Weights of a small GPT-style language model, trained from scratch on English Wikipedia.
Size: 8 layers, width 448, vocabulary 8192, 29.8M parameters.
Training: a variant of SOAP for these matrices, 307M tokens, 2340 steps.
Each number is 128 + 24 x the weight over its row's rms, rounded and kept within 0 to 255. Layers, rows and columns count from 0. Numbers have three digits each. The size before them is the row's rms in percent of the matrix's.

# layer 4 MLP gate, 1792x448, rms 0.145, rows 1003-1065, columns 0-223
103:105093129111131092114187146137130126116164080093139137109159171160145140108113167189140105094128129160130103134116112133095139124118102091189146164134130141125136161154110124134146150143108113127144141146135137125140138155128089122156153125131105088122136106150112181125114131156135175118093137101147114108122170120171165068116086105119080147081158142140155145113140150121092152184146151118146139105131135104118125133086112129150118108188168123086128112136116132139130125139123117102149132190140138087141108120124113128101136148156118131125158112146139143183140118129139108126149134136122132133147108114109114151146187125158154111137137094105140136136116136119144085089179
100:137101177089141138151132164142112138127141099081173116120133090143123137100101069132101119116134139143141128116122182137128149142100136123112137135106106120117136147149136100080111117116140145100118151157132146110121109127110143096175155154105143138103152118099102151115097143146134181124106119131123125165118119146121112128163114135156126130162129137148102115182128145106157120096130124172136119128111142101127148124155108161094122090087147175119103110161105131121145108172125101137135110165102113093110115136130125128115113105156091131122177133147109091140103116098102142166119134083132144126065119121101134101099098119113124159187110158135079134163120135130096125068085
100:175091143071119140125134097133097121114134175132096121107133161093148110126144138162111141166106176156138116119093184138127102141160172165101170131125102103160157145081117121188150162106082099134143167116121182151137143141107083131143128164091140105102167139119097140129141123153141153153138174107169110119141148128154122110124110122180120104137125116130131123115090151140140137134100131109166109098146173127124159134126111108123109087182126151104095116137119127195132112134103110100106141148149138128143168106149147119156121118115140119098125121102121144142112110093127154113139140117164171124131107117128119122117145101078153125073156139125121137144132105111156133116087
108:139172141143180108146197085152125056147144144152145157132080137128131142118123133138144133125172153139100129110139123153110089125110144178090146132142120100102090125147104158133079127098117103111108104125120093086149143126139112151124125100115156063121121132157126116116097168133163135144128119125164125127123196143127131122108160108139149117082109145160157163117076128117129121132125129063108134154126179132153140139140128110139135105079108136124139104170137105132138136161126105155102119186109124137103173139101108082097114121097134164070163114104159127133102140125128151128139096139110152107148159142107138145139135126116153107167111115129155129129136176075113118120135
103:145120118088108147181158153092105125089091101135148143071110152107114104161110111148132086126086146139124098167091120103075110138132160114132088141146171109111110117124124149124150120114149170153129072134128138099140148095151144104145156110118114134153156096119132117154141123145151114132150097167122145093141143120087147089130110115092131156094163127183119112154136097159126115155106106121136151096121096125141133106108135141118140127102114138190143140100114117126135161128132168130110124166146097119117132132117116121123155115112098105108113152123114155118096127085131137161151166133123157157122153110132145145138143153095138136167130144110149132144079123087119112127103
102:130131113095157123050141121150171145103122138168097108134104118116129135125151148140139150128128162177108116116120151127107134131134136128124116077161137125136137120126116147099141144106097111101144111200104178161139142085103162104115140092142123105097141134155155144112113124117171093146116130160121129144122133133108149120144167113085147139162171139119170123131171131147126113101136127142149097170104100121108145091125119100137106117130124073068108126079161107100144127141140136107143149122126157154130144130123116128106158124179085110127126090143144140157137130125120146165130149134124127103171101106091121145161154122148111090136112095126107146117143152144073098137167
097:127118127138106138131122135077132125143118118165098181160121111139138153138109173099116122119171151104149140142133134113151184123112145107120143120110124125116101182098143103161126099119125136136108120125140139096127158144146115119146111142152165147129113120188139148131211124099075115116116153131152139128148129099161135136126071100125127149131099145102115092110108115099104117153133120100124114140122127082106094184147109155113103121132105117126121103114114133100118091099155154128131093139163148110151103105139160112134123104137137155124115083138111103134193153126139142116121110116152115171146146154117141112135087130088184138139117138112196156132111099109126090124135
094:149131142179119141106151149114105146104143091110122121078160117117151127166113149137115154144118148150094128191141123116118122106154116146110129153137154120124113100150093119193161068098122161076150129110098111086128134085159131116134155110075124105113109128103107158138095106148093100099118131129110106103116138118108107133079136165117136156154089106146149170141094133112158097121123139104114157147130116156153109102131146116114121089115122123106155152136149125149128123162100167100117133144136131121120120132088181120142082145141146106123112138095139104147089132147127102130114117120107125134136102178115132134163116100130119139101124122149119100134128166149146109161138
101:062128138182133183107102106166122091116133131129178127121107154141113146131123121117088145079138157128104144151129144113155119165116130164143117117081120130107126118107125116157168131162096126165133124062116118173174130153109133110144115137103081157097154145118104164109072114157179138118123115126122109114102079084149143121134130125148118139130102149090115140127097121126160105153129120133114100182127115155139125153123156170128161133090143137103135167150121109175146117088109129105117139113139162140128113114135151129161131133160109182126107145173109115139139091139095167123088135136120136137127115110155101133113146109155110123150174106147104117166106103118101084156132
090:131128161105145140095095139152141116129127153133123149125126126140082114163129124115095103127049105165113099136099146118140138115165120097100103125095148129086120098126173085117105100130096103129135119115133153116167142155161124124112103093136159138129112091155146151076151090156130115101172112160144133100127191101125136118114131177096117138145082126133104159141110104114108124125126128132109172130086128158101121150110149098158114158132153124135165114145145110125129106152113113101110114142084118110159131106130097085168149136089095119096166150096084130138146166115159158135142108123121149101107168105146154123138138091151119131127158119165105108125136140086178143123062
096:139124143119160108138134158134120152116135128106138161107108145104132127147128099141065119091094127149131129110096144147101147131095142123124138163128152150149152139106114092155134155074100089133119145109144149103113168100134111124198107153144090206138134159111107156103136162156144095125095128106149087122069093153150139147115164104146125106122093116093156105126133142183107133112086143092151113143111155155146131115134151142142127182115161156145084162136147151127105105136131134148097121111159149116119101133105129136110079130136132124109125126086100128132103159088110142092171139156168176106123103117128156157111125119095124125077121134175160142094113113106090107158053
106:180131105120137107127119127121087119078119078143122119095146131136154153102128108151136109108118143127099148136138155169124120125136167153140079096151109155149131131121108126064142101125166140115153132161116113111118066098091123124175138107075141135117151158136115089124124113155113127125135129131127112128135108127097121133106121101106161097141145164090156155099123135082121132146127165104080143094154146121131159123162120142082093128143124114142128140156161158112125126139128168145132112136128120154157133136087125126157137120126082108098144138115105110171070135151163160115137118101136107108146117159084114107140108140116125150130164118093135176147143112105140123155139
097:147123128149132121152127184113124086135125103136100156113108104100116148174159117145094119145149128122167180096143101134092096109081121135127093131115162120136155097164167148066092152105096137149124128117134151097129120104113113106145186164168156128135113178168137097130122144114061138111106158145125148161130175106088158088106122139113058123141120158089090104133120127160140109122156157107144149078172126166126164110117141109144143151128153147178157142147076151148138118149129124154128129150102146141161127104140109125119142159111113127132096137074106103093087171125147151137087101144097140150154136151130123155170116097117114114161070129119124121067120129170137127051124
094:118062160121124118123097153148125119146140147052092157098147158146136121107104124130128130173174140120148135121164145119153137121145136113151106127155163099074120109139112117133152192138161124123134148133103134135104106119148084063178110131126130105122125108128110146121155143134100100103115101157128130162149140089110114155126151100123143154125098113129181155088148113174153147111116141092145143126124117086153159100115077132138113119129114139099114140096133155154118152128161144107129180148100110150147128135124105179057136120120093121114140145096164122133115106060171123131182086130121148175169113132166139164109155139138107089120135134128109134163126103156125126120145
099:141104090141148149114159107129156186153155142144115095148125126123137117099146124139107128132119105135090112105145083138159148169087122196097125110121089112125111143137090124114127097095138156136118121148152108135134142108155140092148114124126154141131115145096123099115137117153122137100113135113091085130134115124099134101147091182104119131126115161147136133150089138156173076124097115137110108154146081138102134155111132106156086114132094153135133136144175105173067158148126069140097127118121074107110147107107131145144146132118152098122098133128124141149143132120140145095126125094162148124098111150107159094109139142090118119115099093171122126109198163159120106115088
099:157090152151113121123055120147153103152119152166121131148111129127185142116134161106109163135143095129099153172118141117126110108130163121154123115146160112155131115127126111200127111114153137144130125115118152158148169120148126154148122148167138162147159156073140125120113129144158104147154083123093153100117105143179151134153149115084100165118154141121120136112142102166110146143115140122144148151137129132123118195138156128111146182104102128135158165083154114142167132099159108123112168133134136125160150128138129166087114128134109171179115132137110131151132107122105083123104160169106126162152124138114107132126141103119099133136114103131120140122146140104126111143098
097:146065107138130134121116125136165163110137110135104116116138099147165138123113155145124154139174100124137117112132158124187109146145086163162119087152147152089138148090120105125069141141100140156163143123145108104090099104160142130113125136143139124158133130145134119103196092155113086069149074117139150144115146138144096151111120140152126135154107111169108166128161117100122198083095134140150126125070123132134093102103134106162108128182151161165165136134107108158129118122104121128082105130106165126146157120120120142107125114121105128134140135114116116143122140134128122118166133169134100129145133161132103205108162099144080122169079144129164112152151151144175112074142
097:153148099137107156089142096111076116152114124122122153108104131120153129140125158144132120110143121082147091103158112184114133099131078153140128114079161116150081143131152104118141168101134114167106087133153130102083128121099138130126123177148148126121149117155130123157148133137118124125134149150134110158103112074140129181144104121081113138133109146145134123124138150145114160124104093162153103167142142132159119147083187124121104105134139093119114119127172109147164125105114114141171132137183150153129144170130180106072157102111153127117117085122182122119076114121141141119148132126118146146071079129130128117124170118110177141123128163125099120129130129196128158106091
103:112077130172110112133129108083153164127140123101105174120136098104145112105137130117123120103132127103154170128143080126155123135109102171142178121106135130128129138172165135130104093164134146136118119135140127127126093117073152152162132156150129101085103101106132113156161111131143133166177134155096124167141137139133123084129113117106110150130151114087112137105125129136167133091092128155121155113167163100091163108132144104138149150119130106184142180137126133143167104105127116107097107138153121134136119197086138136084138092077090115125146126126164091095147129111111188098182100130083109131077167098122152154168129121130109111111149144144152118137136137115141114152110
101:120149119152114105138139097102148108097112164143168159123098088116166139149080103096130158151110135141147114147124182138123150121127122106112125098143120112142137119111097110143132154107111137142086117133076060114134154128133094103086131129087132159142133131114151149117172153138125116159102141128146126140094094140104137116129103166132125075142132146147130149169131129164116133135079110073117133113142123174144136120127157092123119137162140089147158086141136123128140099172107098105147137112122113092096121114101085124153134123150171126121132157158142152112121145097092083142122126104106135101162132144098102158156115161147191107126093150097149130113121134085142157147104
100:127116114143105150129156087077080150116158072121128117135115117097109096139144093126117143084155123125117140123105108146105126119155110190145148139136099139171116135175142120139136140165137130159147110152149113124129149139108109122149146167141122182131147177132176131146135133135130117109059133142117126144139128133131164104122134100101101129117137108175113181132132097169108139124120109147123114137149145075105166132167128103145094107205135117110185088108120130143133126105121134114152110176134150161119133118116142138080150112075113106164147062156140161125098073165161086142111152173132103138123128135088125127098102131136114113155137131119181127126074122113133117136130
097:134144121104124125105110101124165151137139134133140105115156110107138135166152150146115126138148087146090122183124128117130160153158104142152123153121198129135115112119129169106150113142116110126186162130130121150136176114074104168201157138079138118164112137119123144113152090146168095129082155113132139144138176130095125120143190136176105134141141147137118169140104134111152118162110117125139163106115153102114134159119185166161081107103083141123123109127142136116135155130113130090166134108174119114161109137087137160092128158157128157125121153156149122153141104143102089119115132116167119120122191076137121151149111099178144086137132138143137087119142100132180087069153
111:130108128138131109073113113126108126132125118157137078171131145146162165116157121138128144152144153122094144079103127102115144103116180118130115120121110113161101146129116105136070128158124137118104123150126120073138149138134143142121109128116156154123113134107098136120119147148134108132122108170098093070072129128118101130138155157126166125144127121136146128126117107139108117140101149133153112113091140127094124143112089157125122128136125121166098142123122123091113113093068085192148068105147128064150104143123124134157103142119085142142172110130119167127146096081130151124160119165131110136107145116115089141184118182137145096134155163128148111140138142151154127137106
104:135096165105122117090114126142179138113092100140102160100129100142125068086124126115146080118126094171122086137106097097131143127102120118122039145104128129146095135124100099136134140112109106149102171108129127127115086115142093105112123108104145110133124134147116164111122172140085148108102134091118106125118105099141147119130131116102132093154110101128117113114094128138113160145164152115153102129157143163085127121146111175115131120090112146154158114095085164156148126075130152103099139101118139131131110148125133081148172150115124092119082169110142140155132141113139143126126087118118093145120123148133129121131126090139116133141136125177110126147158129150128134105122
103:081129130108134120120142152151148099137125139134106176114122131158116148140143123151132147124139109113146120124129135112105159138135071162182145151126112117148133139107163128114146193148112110132141127111124085111103115147108122097115128123110143112115181137120115144095111112137130130096139167107133174156087097111118153149115158149154094110131038139157129144118115113082187126087106110123136116210123134101163099140122159139150193187141125105145112143158098103146125158142148125114088088149106114128124146140203139129148166178097131120118134127128136144113133125135113142141125115145134170137121154154144142124130115145124122140097095105084139097112159178129145157057118
098:120090120132106117159155145148128131103123137073147133149099113137108129121092177102151143091133100170082143124139102150118082114133142155128128158137142101145124097135142066111116102136119129127094118073139147105155159164139142119153116112099190138124098156119134086155135146136134095104132157134144135119121160131169129081120111150155141122166088094141124120094141129092151078101126121168112143128114116125101119102105156138105140134118140128157154103143102164096106104142146161149125087155103123117154104102085137171108096180125112146129139092131088149126155137152149120117127124114157137155149161168116138147135161135113130174122130109148183139133127133101119154106077
104:105098119096138178139147112130090133102147141096176098134127162118155111167113124135161155151170107159127146136113122103098131115148116132096134121177119120124105117132109119144153088154129160129128125151112134119194178130096113144176119164110157117150163127117102179125094109092155138107109120102149174140108099132156149128161122125142121138107129146171135175141119142102120165183100138137089130147105143071091167123139137175070114077123095116140114119110122137119098093098116118133127157122164165096105096135084138112103143141134101135159100169114147166145081152112123111113118133111147137095119126100134129157110120155107106109141146127131131138112134130102130164116102
093:118145140189136133126145116160116151094132136182097133145090150155107126124120105128146177136162155118101131137116134085145142105123083134130136134119106109099143115143147140105137103105153141150088113126167137155122119136124113119150119120068141169137090094140140155150121165127143139144096132162162114131111087118142176104105124149162168141120110163142152131130138186129132133111135169122151142137140117070094130127133141142108134177150118154068139118116081118126126139167134146109114125114150101166122114110135133124195141154129109139168166081073120157129138131143097144146134154109114109162103146133151154121093091173132109148128182118105125113159097118156127154117083
095:158156125131154123124143087125085194078128085106121149097120118120126138138168120149142112129109094111127127101143116121138145143107204114130087156148098145127141119109094140083141098157168149122120137171105179178114165069134164098131143117118131102153146110134122140142091156139105173129136134158125112146115124087099143170118120105133140184122080098117133137123137194128122122116137122141164152110130134154156150126096106094151097185152077180121173111148137075132160104074142144138109096107092128137120062094132156119119106137138099108082126111188119146149134143105152131125145126124168134125121100138125118151125137133129119111102131156125129156112119147096130142123114
101:123146087125096149105136134078163138121089122150145091138125148129095129090137142122140101172107135145107103133134106100097127124112103150127154133130148114110116116101123155120156112119139143102142133112116142124107128134154038148115122132113149115165132158141148128130109081098128122168138070127099153139127142155128135130115116110159132074113130113151093095135128130142100135126152119150107175096111138083096116164168124114130134155122085151103115142163176143154131136113110162127093115138110129145111130177104123148137098176142138152158094139125190108118118157098109114106161171130119136135113128106122094123142095071082141139156098118138121169134105142157121134165134
104:119127141120104104092147161129159133121103104110123119095142141119143173161088190111103090143112126127141091120100133108108091145153149115120094085175125153123132152118127128128134137141150166150132153103138109120125131101108143132119147132111135138138105112139123147161135137128122151147108109127132131136103102143113146124179122096137146135094106157090136158139110158071108118122111148162108118120086132140096144131129160099158116138095094105108149093143158114111150085121154085189136139164147132136108109083115131104084172147057121108152142096143136116161115179124143157112150142072126186136113108141121100155142136114094123090107100070163161145131168133104110128114143
095:175161157078107123114130100111148116108152145141134101127144087116108165135137094131112101148137092126116128139144101103070166177146140124140177132125102153144149142116104108118083139127102127149136158131113161156159119138152138114133144120096071150114121149126160116082148109124139135138092101099116105125187099141093097136135095137078126126135168089174147125179122178112128140118085101167134156118075144120120117155136099166102127182112077157115132120175114174125135127149110136100141143132175126086102144085123132136119160143176118106108155087142146100131072172121144142158094138119094154123062103128134143106075106081127143150124112107142063117158162127125137168089139
094:132145126151161194146170141109139133107114136106146114133144154109139108134120154139127171140138073175130163126133158059100128101151150112106162076110144146113090095143141114127161095159148087123101098088100145158121081137148104123113145142120103128150155149118101096097149133124141105147119058118106117085107081091142141086097109149074113122133130106097153152121118163127101175146120115079132114149130120113146143149081131121108116088142104177082125122129108113120166149137133094149119089132127144134112155106167151187107122134129140133106134124135092053149108114156123125136086103146111116102083168116174134139132136130129176090109149170134141145128161146145117177106095
096:114120090138124144115112129129144090134146153125118139118154134135146135167108118131119112150146131129130119193113089135121071098146077134120136150110096136149095131137177130124133113116132114135062142118109146114175140144095176150097152122109141099102153141141158150139135114131099054172085104118154121113096140112122130133166100168108145118141111114128108131103130141139140141128135130145130151112128138110137091102140158173096127087116116157137102118152125139125147162097159114105155120125150157120110128149156103130142147124129129116115147141166135133127089125132117157154127118130099144074131108132126097093130093151161133140130115124120146125163103096157119104144142
098:117111121117123098144115100138121120090122112154166110133127137155097120162118078118162113115094161123153117104135112101120115135135099168126123136116100076113138112152121155103139116194108114087156108144105157101195131148139122177114124121125132101168143089085091160108112097118112114165125106123094133149169135139118161121113124115144200104144110113109105111129123142147143173135144164091109152133158117107131172158138133088118108108115118143103105087104085157170157099152190152145121162114123133096145126140179116118121115131148096151121121183160161110137113141140162128157139132137097116157150101151148097090149140127116131136146139139117131129129131179134096150134120
105:116114136147101141188146107143095149138137175118184134141141140143148106106125132107123117102119139101062116154160132160097154143148109130152166144128127119138116101106101158139091145119135142074148140142161129087150187094125116143177106126084160124144145100136116104101105120138141128139100100184133145137101141126116134167130107156130119133120156128149159104119113149120086180155118117132116164124091141110191131133148089111162090189105117148098135148133147104123143132119145115107146130112091120119127093143207146154152126097127106109103134110138175154129110130108131106134135151120147121152117155114146159120138130162130144128127126117112152157159149136110136109101130
100:156122145130153102134130106126124096129119110120112129162161138117110109142118099129115138102132135165148107134102122095105165127095105114131184147133137144170097155097154131140087102105128117130149128160143082133146146106154121152144112132142114133106097151108099115106106137154165141102115149117131096096123137102142137133123136173105142101165094144162147163133111114132146155130108153122149129114095149123093078161160164113139102127171158105118120139150134091148154095121167124095103139132136126160129134131149150182154133150117088139148119152128144119153135149107138174143098080107138168143135156182155151142165143135128188180139137137136129152099128141129111150082111
101:107121106125145130118129121125134153126095103100122139106107140129110088126118131092140124117126131138116143114139113117130175112128135112138144122136124116131151145139080146153136170150161104066149120070171098140133124148119097194132120135132070121107119140103102127149156116153121151151133143149144153158151115143135110116176162134095111138102189141136084158167180155136109109135157145159128130164123077123123146123127136139125157129142134147142133150133116168130154130146134114095109118115144139110122104141144176101123079163167118114129113137099145116167103121122123087136124097176127124084123155107157131131116131090177104144161152132100156143123111124124151130160182
097:151137103154097107097102148146146178125161109114155111109120123162100099108112144114100141135144142156130133115155136150148142154114113184119116100146140092149146105084119137160130122105146110112123104134156122158119098111101129132112146144100106132128129080149127118117106141140148138147130151133093117085137099124130143130123151159105144106136138104075136140151132150153138115139176122116154107144099076126140180073126160114151135091128170088192142132144072110131087096095101169127069131161120150088131113095146140139160138111108162149094104095143134108144119167111135127140125087130172128115118144142137131148118159118100135094170116111128153144133150131095136055100116
101:126143109113160144103111121162136158125131150094139131130089123113117101065088108135100172109119132153161122138100109136110132132109107083130125132080109126140142130087106156215165094153148103108119151108095103126116119097101137110128143152117131138109147065148145109132131140100107122134107138089123168125120108148118118115119134151180121177104109130106145118108097146131158125122155150148158120218159165119114096126140140115139096097143119129151147179150092146167145142104128157090157108134136135167119126157160131127132135130167100102117138132116142145107136135135170126164140084124138097152101107166158158070090122136115103137150087106133146108156112116152076161140128
100:145157140171090128139133145102147127167133130108118138100140138133140132112119124110125141149136170164125076138136176135114105060137088124143125142140151117164134081147132115115139146128183145139133148116135146083128100169129175143159155160162145113113115105109140105091122119100125147105116135115115092105144099069084162121132133168076131111140177120190119081107099110091127147078119143161122152129162114077134147155121172144150100113156086086102126136068114085113097140158088130133124160160138118115129127124146119127106131097132133145127154150168160146130141106132147113097113163126158141132154152092106171108139106111154145149074081122126132117101143114160115166146138
094:118102145159076090148122187138111146123131131094115110096171135173116103110145131101130143089120066154103128164175135131119118099077124123160119109135088145160133131109112137095148140131151111123173121141133180133161146109120112125126157123151118162112176109120129136150154128061158141105132112090152119153108125129149146084146144129159131061124153095105105137119119105110128172091141148120143141119133119111099088099099146149136113128131164123140152111154140097129099119111138151104143115129174152107116155171139100130088132158131088137112141129165098142129161135151158072171118093088126155095128093107134116088134151110151143105137134119094144134134174104151118166123166
099:095104123133126086113125130100167154113123157157177121099074126111135078125129133159091118144130108096159159109140118117135130114136118145124144100114166128088122108112109128154076140131111123103140102117151088166139136123103084101151126096119145146089098132125110113155096080076141125110134120151129096122151141116091126100107094142104130145142069104134100128135138077133133162111117146131135115104139153118145112097145114128110088134092101097132147082064118123125139139133109137132107137127124142131125140122119153151146130137134139066129099129124146125097129148135155143072146164146100147079096143125136138163107111153122095111130069165131102102111176120138131141124134
097:125150132124145125115141123093123111158105124132120133142126168151138153083105138133106137182146147125143127144106147112108114106128162148100087104160110090094122163116134099123110136157143130113149153140115146153119125154131154105125159127106148132079151126122112134106124135150100149172132117142124123122136116126100064138112100134107110097132092114103135092103082108065092144111118101092124076118163126152123156111106068170087161116105130099092114128139132133131094171163159122127080134134108170120113130086125149141112110098109090111104165102176102104131145150131154146108119123120097136123119110160157098170125144096101223131133138136138126139139117153129112144098130
100:109113114085165125128101143115134108111147136126138149121136151155118119089074139127110090114147152138066117171084124119136120146174148140124132133102139167137131129140090143131169120150084119087111161158093103123105126112144150123094157095124132132106123123135114121177159083148132139152091118110110130112153131138155149159096108096095126155098141123133156138150152167106117151137121155125118168104180126109080132153135121081158115121100097085081158145133118120117125113096129112158133158118081151109141149125097171159114158119180121113176116147110148144139100138168139133147153130094116098124101150136151170142175092156103118129128138102145115171096141087134082108109147
090:112103142139116144156103115124150156146165113124092143143120111114183103118172119161104140115127160149132095154122139143131147127117105111124132145130122157117169124129163174114141131192157174155154116125120122096106120158098141118116146111159129129134089110118112136096147145121095109125112174144154121147131119121104086078158102076095112100091129111099134120124127143124135111179125145104136100123125148123115135124092129114147136142106091119122135127085126121087134163120133163116105131125126125109131130120122102099136134112126117126154140151104133122171107096089124126090138140146121133138073125126178087164145122116182155106120138129117151149062123146152134136116132
096:115085148123101143131171141105185151119153147141141171175121114153092112164133124146153174085103129133127112153123162119120196124098067128104149134116108135122132112138143150126115130206100163162125100072110087103150139157150127152130119206128093124151143118139091167122112122130202136126140121159123139158108129132128138098097128084163138106101093159141141133097146127126148122097117135124104160121137098132125170133089161054157149135116096127123128171119142168111139116138134124129128095129137137150144125121126111116141111141084117102139109136153153158147122110157123173168129124158128117127140175143145096093121122131112143133160124129116140138110143148177125141121117
098:144090125161132137135142111124128168133148100137145088144105210162138112134115130127114160146150132138128171164100151138155108071170122130092129133149144086171141111151145066141105111096126111142158125127110122130178118171102156128153141063128147144129132133143150136132134153110160162133114121119153133153160174131148140142152144101148119126109164189135104114086160094146132132160096114115165135117136095152083077110144167139143123137108165094109084113123140106091116136145120133150109112109176171096153124116107161073130104130095139118126109156203185137135149131163136134112124104128130161118131126174159121154126134116118114112105146091095094132143140112145149085145124
103:125123117123137099084144114165118112134069145141126109120125104148164156124130123129074118150147112132109150163124129150122128088098153171141120102177096116132080116124111113146142124142142126131134094119135144138073144152113036151096160103166095120120124135147107140119114130074102147119155116167142113133137136139123136168124122123149136169120114127192090152171139111184112150143141151144136158153151134133109156126119126155100138122176132091113119138150169116120091086105164127139095139130109143154119151163125194134125151160132145108110117170114112102116113118121097132117090141104119096131090135175082138127170119136105114145144119145126149120107166129113110156128158
095:110136171161137106111183111096147116148130079088085077102109138136128091097129130138122132131146139125110146124136156129135109158168116171114127094163123094158110156133125113134102142097149127106159111083164164085104106107116147149119131123128164068128163128168157124141098112153133147135116128140124141145112089095098121134153100154120132109089116156171167135106134159100197125126090143151127156142113151098090120160121077079175104143118098128151099133114143146100142114154099127158141108124099132123168115078169103114111147106179113153142123101145099123124116122136154160103101123122154099126091140129136142135093143139119100088141122161122176135131154095113145114103128
106:120151144140193177119147118151124120099152125137103096136123132133134129162141143118170119118150124113121150144103140135170145130148146100096199120116176155076132104124129092114109159136121107136161113121085145148144145131164109160158115134119134122095182112143101115104134127115147144137165118125136171148110107102157141117138133151111080134138146128178122089136136168156148120081152154132168126160159127160139123118134117105161098137142114096127122169125175125149172107162138147158119112130127142122075134150177132152140120135104093152135163074135155092132103116170124159144187085105114138132137112148136098147164122113121057175108113122108104133102130110162136116125091
102:130105134138107130100121122087140101121150141154115116145110100136091156094166138174054135120102134124132082116139126109108151098129133145163157139138126178142095096136143128120131150100124112148151146071139193116126160121137135135102134084134074081124103103120125150136117113148123128164117143110148114121091124127138121089108106101120163150075116119115140129135154144127152137087116141093138108135082127115128154148134115138127132122120100121140148156136159098115157150137132111138126105141129120141096166120134115172115147137151103087135076126190166101127094155161111108083126139124159140182120122101089110135093130122173156149117141138094165096120118161126143130135142
103:142161162080143098111120122099098132107123127106161145143134123169130102158123161130092130152111158096117132084138135113176140146129120087121159134122151141141130107134121135154127161113165143091175103150143119134160109085116132097115113144136085144138106123151130127094143149082116119098102185120131171134139125119128119126135159118107098128119138107143152115130136117127133124086153124182111173141125132087101164087098108148136116089110129119140143092104132129130113133132156112069168139126136123100124113148147184120148159086168111130128121103132125106097118097146096131113151086106114138154149110144124170146160116101120130160150156063115101135149143110132153115135149
095:088141116121096089131168140090152118116149096086143121141171149133136168164113120135113155141115130135129134088139117114072106120119143127142131119115088164115146115102136138138163138130113136109166092156079131105157156112140145098144155132125156142116139132135170099114150118123111159171138172144119142137139135125128163075138130108126108092177151084099148126119129097126149157128108133130114119129117119139148156085122088126093158154118120113155142127129114160121138155132158111121146144101146124167136099130177146117137154113162107124088139140103129131156162133126099147143123100089141111121159136156153117118105141077083105102145117137108133129125151145136087098088157
094:128147134114135156151092131104127111090144129133142124129155137101133117073110125101106135172128080169122149139133137106167103143122118124136163147126124119186146115104126159107158108106160158153121141135191130127128116117114125096095146058116099139056126111116108133103144150085132144144090084102093114138092117105135110117119115112089142095186140095130122124114121163116134091102111152127140159126107164129108157127120175108128137157127085154149117124109137134114136150060111116104143124109171140133133145107136094155169148128186161161111115125108117115120108117124086123141106147136107144123154187084095134131128088155109120090150102133142133133133100110097145119148102
101:143107118144098147147101182145114142105131171140084145145087112113141099131088171114177116129146148133098104112145153071110130174139113144110117133124155101121122123069117128171181130111124150135113118122094142116122147121145151125123096158104134142133099130128101087122114114130108085144130088139201090164132103109174116117122096135116145123095148144156088122119100130081092185114123114156126172117094101057105080089120156138098155135138110112154092147143137160132113123122142090122120090169135133116159130120140169148171095127134110171143154100107104137171151122159152122139143087114149123149120113129128100072106097133104120116095085137106135075144147113148099125122132
095:118116143132163118111108119118155096158138100164072128137102123106121119167129159146125144142122127108094104103109139159087166120159119117091120088159199106154136081179151117122091125153091097099130121089137120081156119121137128165160088115093119127147140102177147152169098149153121171141078107170112156120161114128132130164121120130073117120146125140131106073146127134100131136116071126104138137144174077140156122152112123151116125091119114106146165167148119112129116071112100176129151105156175143132126147107124158148115175097137060132083101132137111135108146119120159140135123123129117086203096133131066156136109106128137159136140093174054113146128105109162134134141125
104:165142119116153126097124124135118101116110131123111157090155097114148098124111116141144113074130136133121135095132111118144117138142117117111168181130104115132164173169146113109107156139141132135132120122117083135117144124099151111111108118156173105182167109130105145125130145117170085126151100147120114086095110183134152121107128098089105095108147111140209123131133126057191147131129108132101124110143152149133105135123117121151111151085100089175108131095107139126116161093165106143086080126120122129151085116152151109134170157113105111110118162121117134128106154182123179118087141162170156114123128164128103129134103105157142101150086134146132092125152119117135091088134
103:138108111139121072133098132126173152168148122106132114105105148101151124162147176125106141128096127138129166133152143148106120134133109113111135073103106125131108113155122078115168106127124136100102102102132115134102136095115103120110182134144099151145111100151126145085151131129119154127138154148166138144144117078127107137141131132157135120129145174138095141194115115126122149123111188138095172137085143081142098165168115118092085153142158141112111086128116147163144116132124156129124130156157153123135085128115074120079106151155062184111133091121137165145120096151114162132085095103145121160085097173152098157141098148194113127088156150106117098128121120117152132098131
098:137138129173130125143122145130109143126133174129150100105130120160135131136126169179093139139151110157128184130116153143127134124134141151142135115135090127101121134154115135141116099175101084100138133155150121060120106140107113172106201130142166117203145136136146100115099165086103121082150123144121141098097091112066141117128083114134108142124125149136143176179146182130148113110102129137092169162096128160154128126126138156137120128147178157146194135121130122167130121128119112146104110121122147148171153099093125110120112118117106135114122120139143140126104061140153137129120123089137115118125169146136144136121140121122173105163075093118141118131132155179158116123196
101:116120111120128133117148130104175109106148166135119168128105121082105136115120165142163138125125168112149106092113111086099173075133157133150159130144088124153157097118129108117105153159130103197094134125125123118089105147125143153134084139160131136132119135153180118113130126124157136111099154142070098096110102125091126125126156126081125132054117132141101149149103158100079134135127119164144172120142124127131138149134129113163140122180133134178121106112169158125110136095115117113128144154126092118137143134145129126146147151122097111132164103119158146138169133149129127135108102133138147155105127102121092116148155156121112095149102147158070091114132145113156117163166
097:122098139134109137156148170127149084095147100165119131116129145093122117117160160137109152161125108129092147113138119092111124129139167120184126107106166107144163149113169149129113129138168135124104147140125129134126124102133102099129120123176130160102101106127108138150104156128126132132181083152125163153141134085096184109136129144115143122128146132127120117116143143116124166166097147149160129150129181121128133092162105143138130092091096118119125165122086163133087132114150119147111079158163153189104103100129120095109165130100115172092095101116102145151123142081123119132140144119049104101108089109152141173141160108171106181151122163101171141151153136089153104112093
099:104138125103134116092119096089107123137133167081112135093125142150115097110145094169099092105131140160146122134136133138129132119133134131167118164138146147157136130148136102126137134125158151111163121139133164113159129181113160117098173180128124177054163157114159169108124120077099133124126133171088120148175123136089179177124147145043101127152106102136134143109148122127144110147086117105124117095131123137116119146158131104160121114140118126135100107076132125158112132156201130115111146125115103121134132129129126181099139122122193109133149117122115109103128158140119118155151136113130151138160143125132112099140067139094104135107117103108135137140132142133141124161127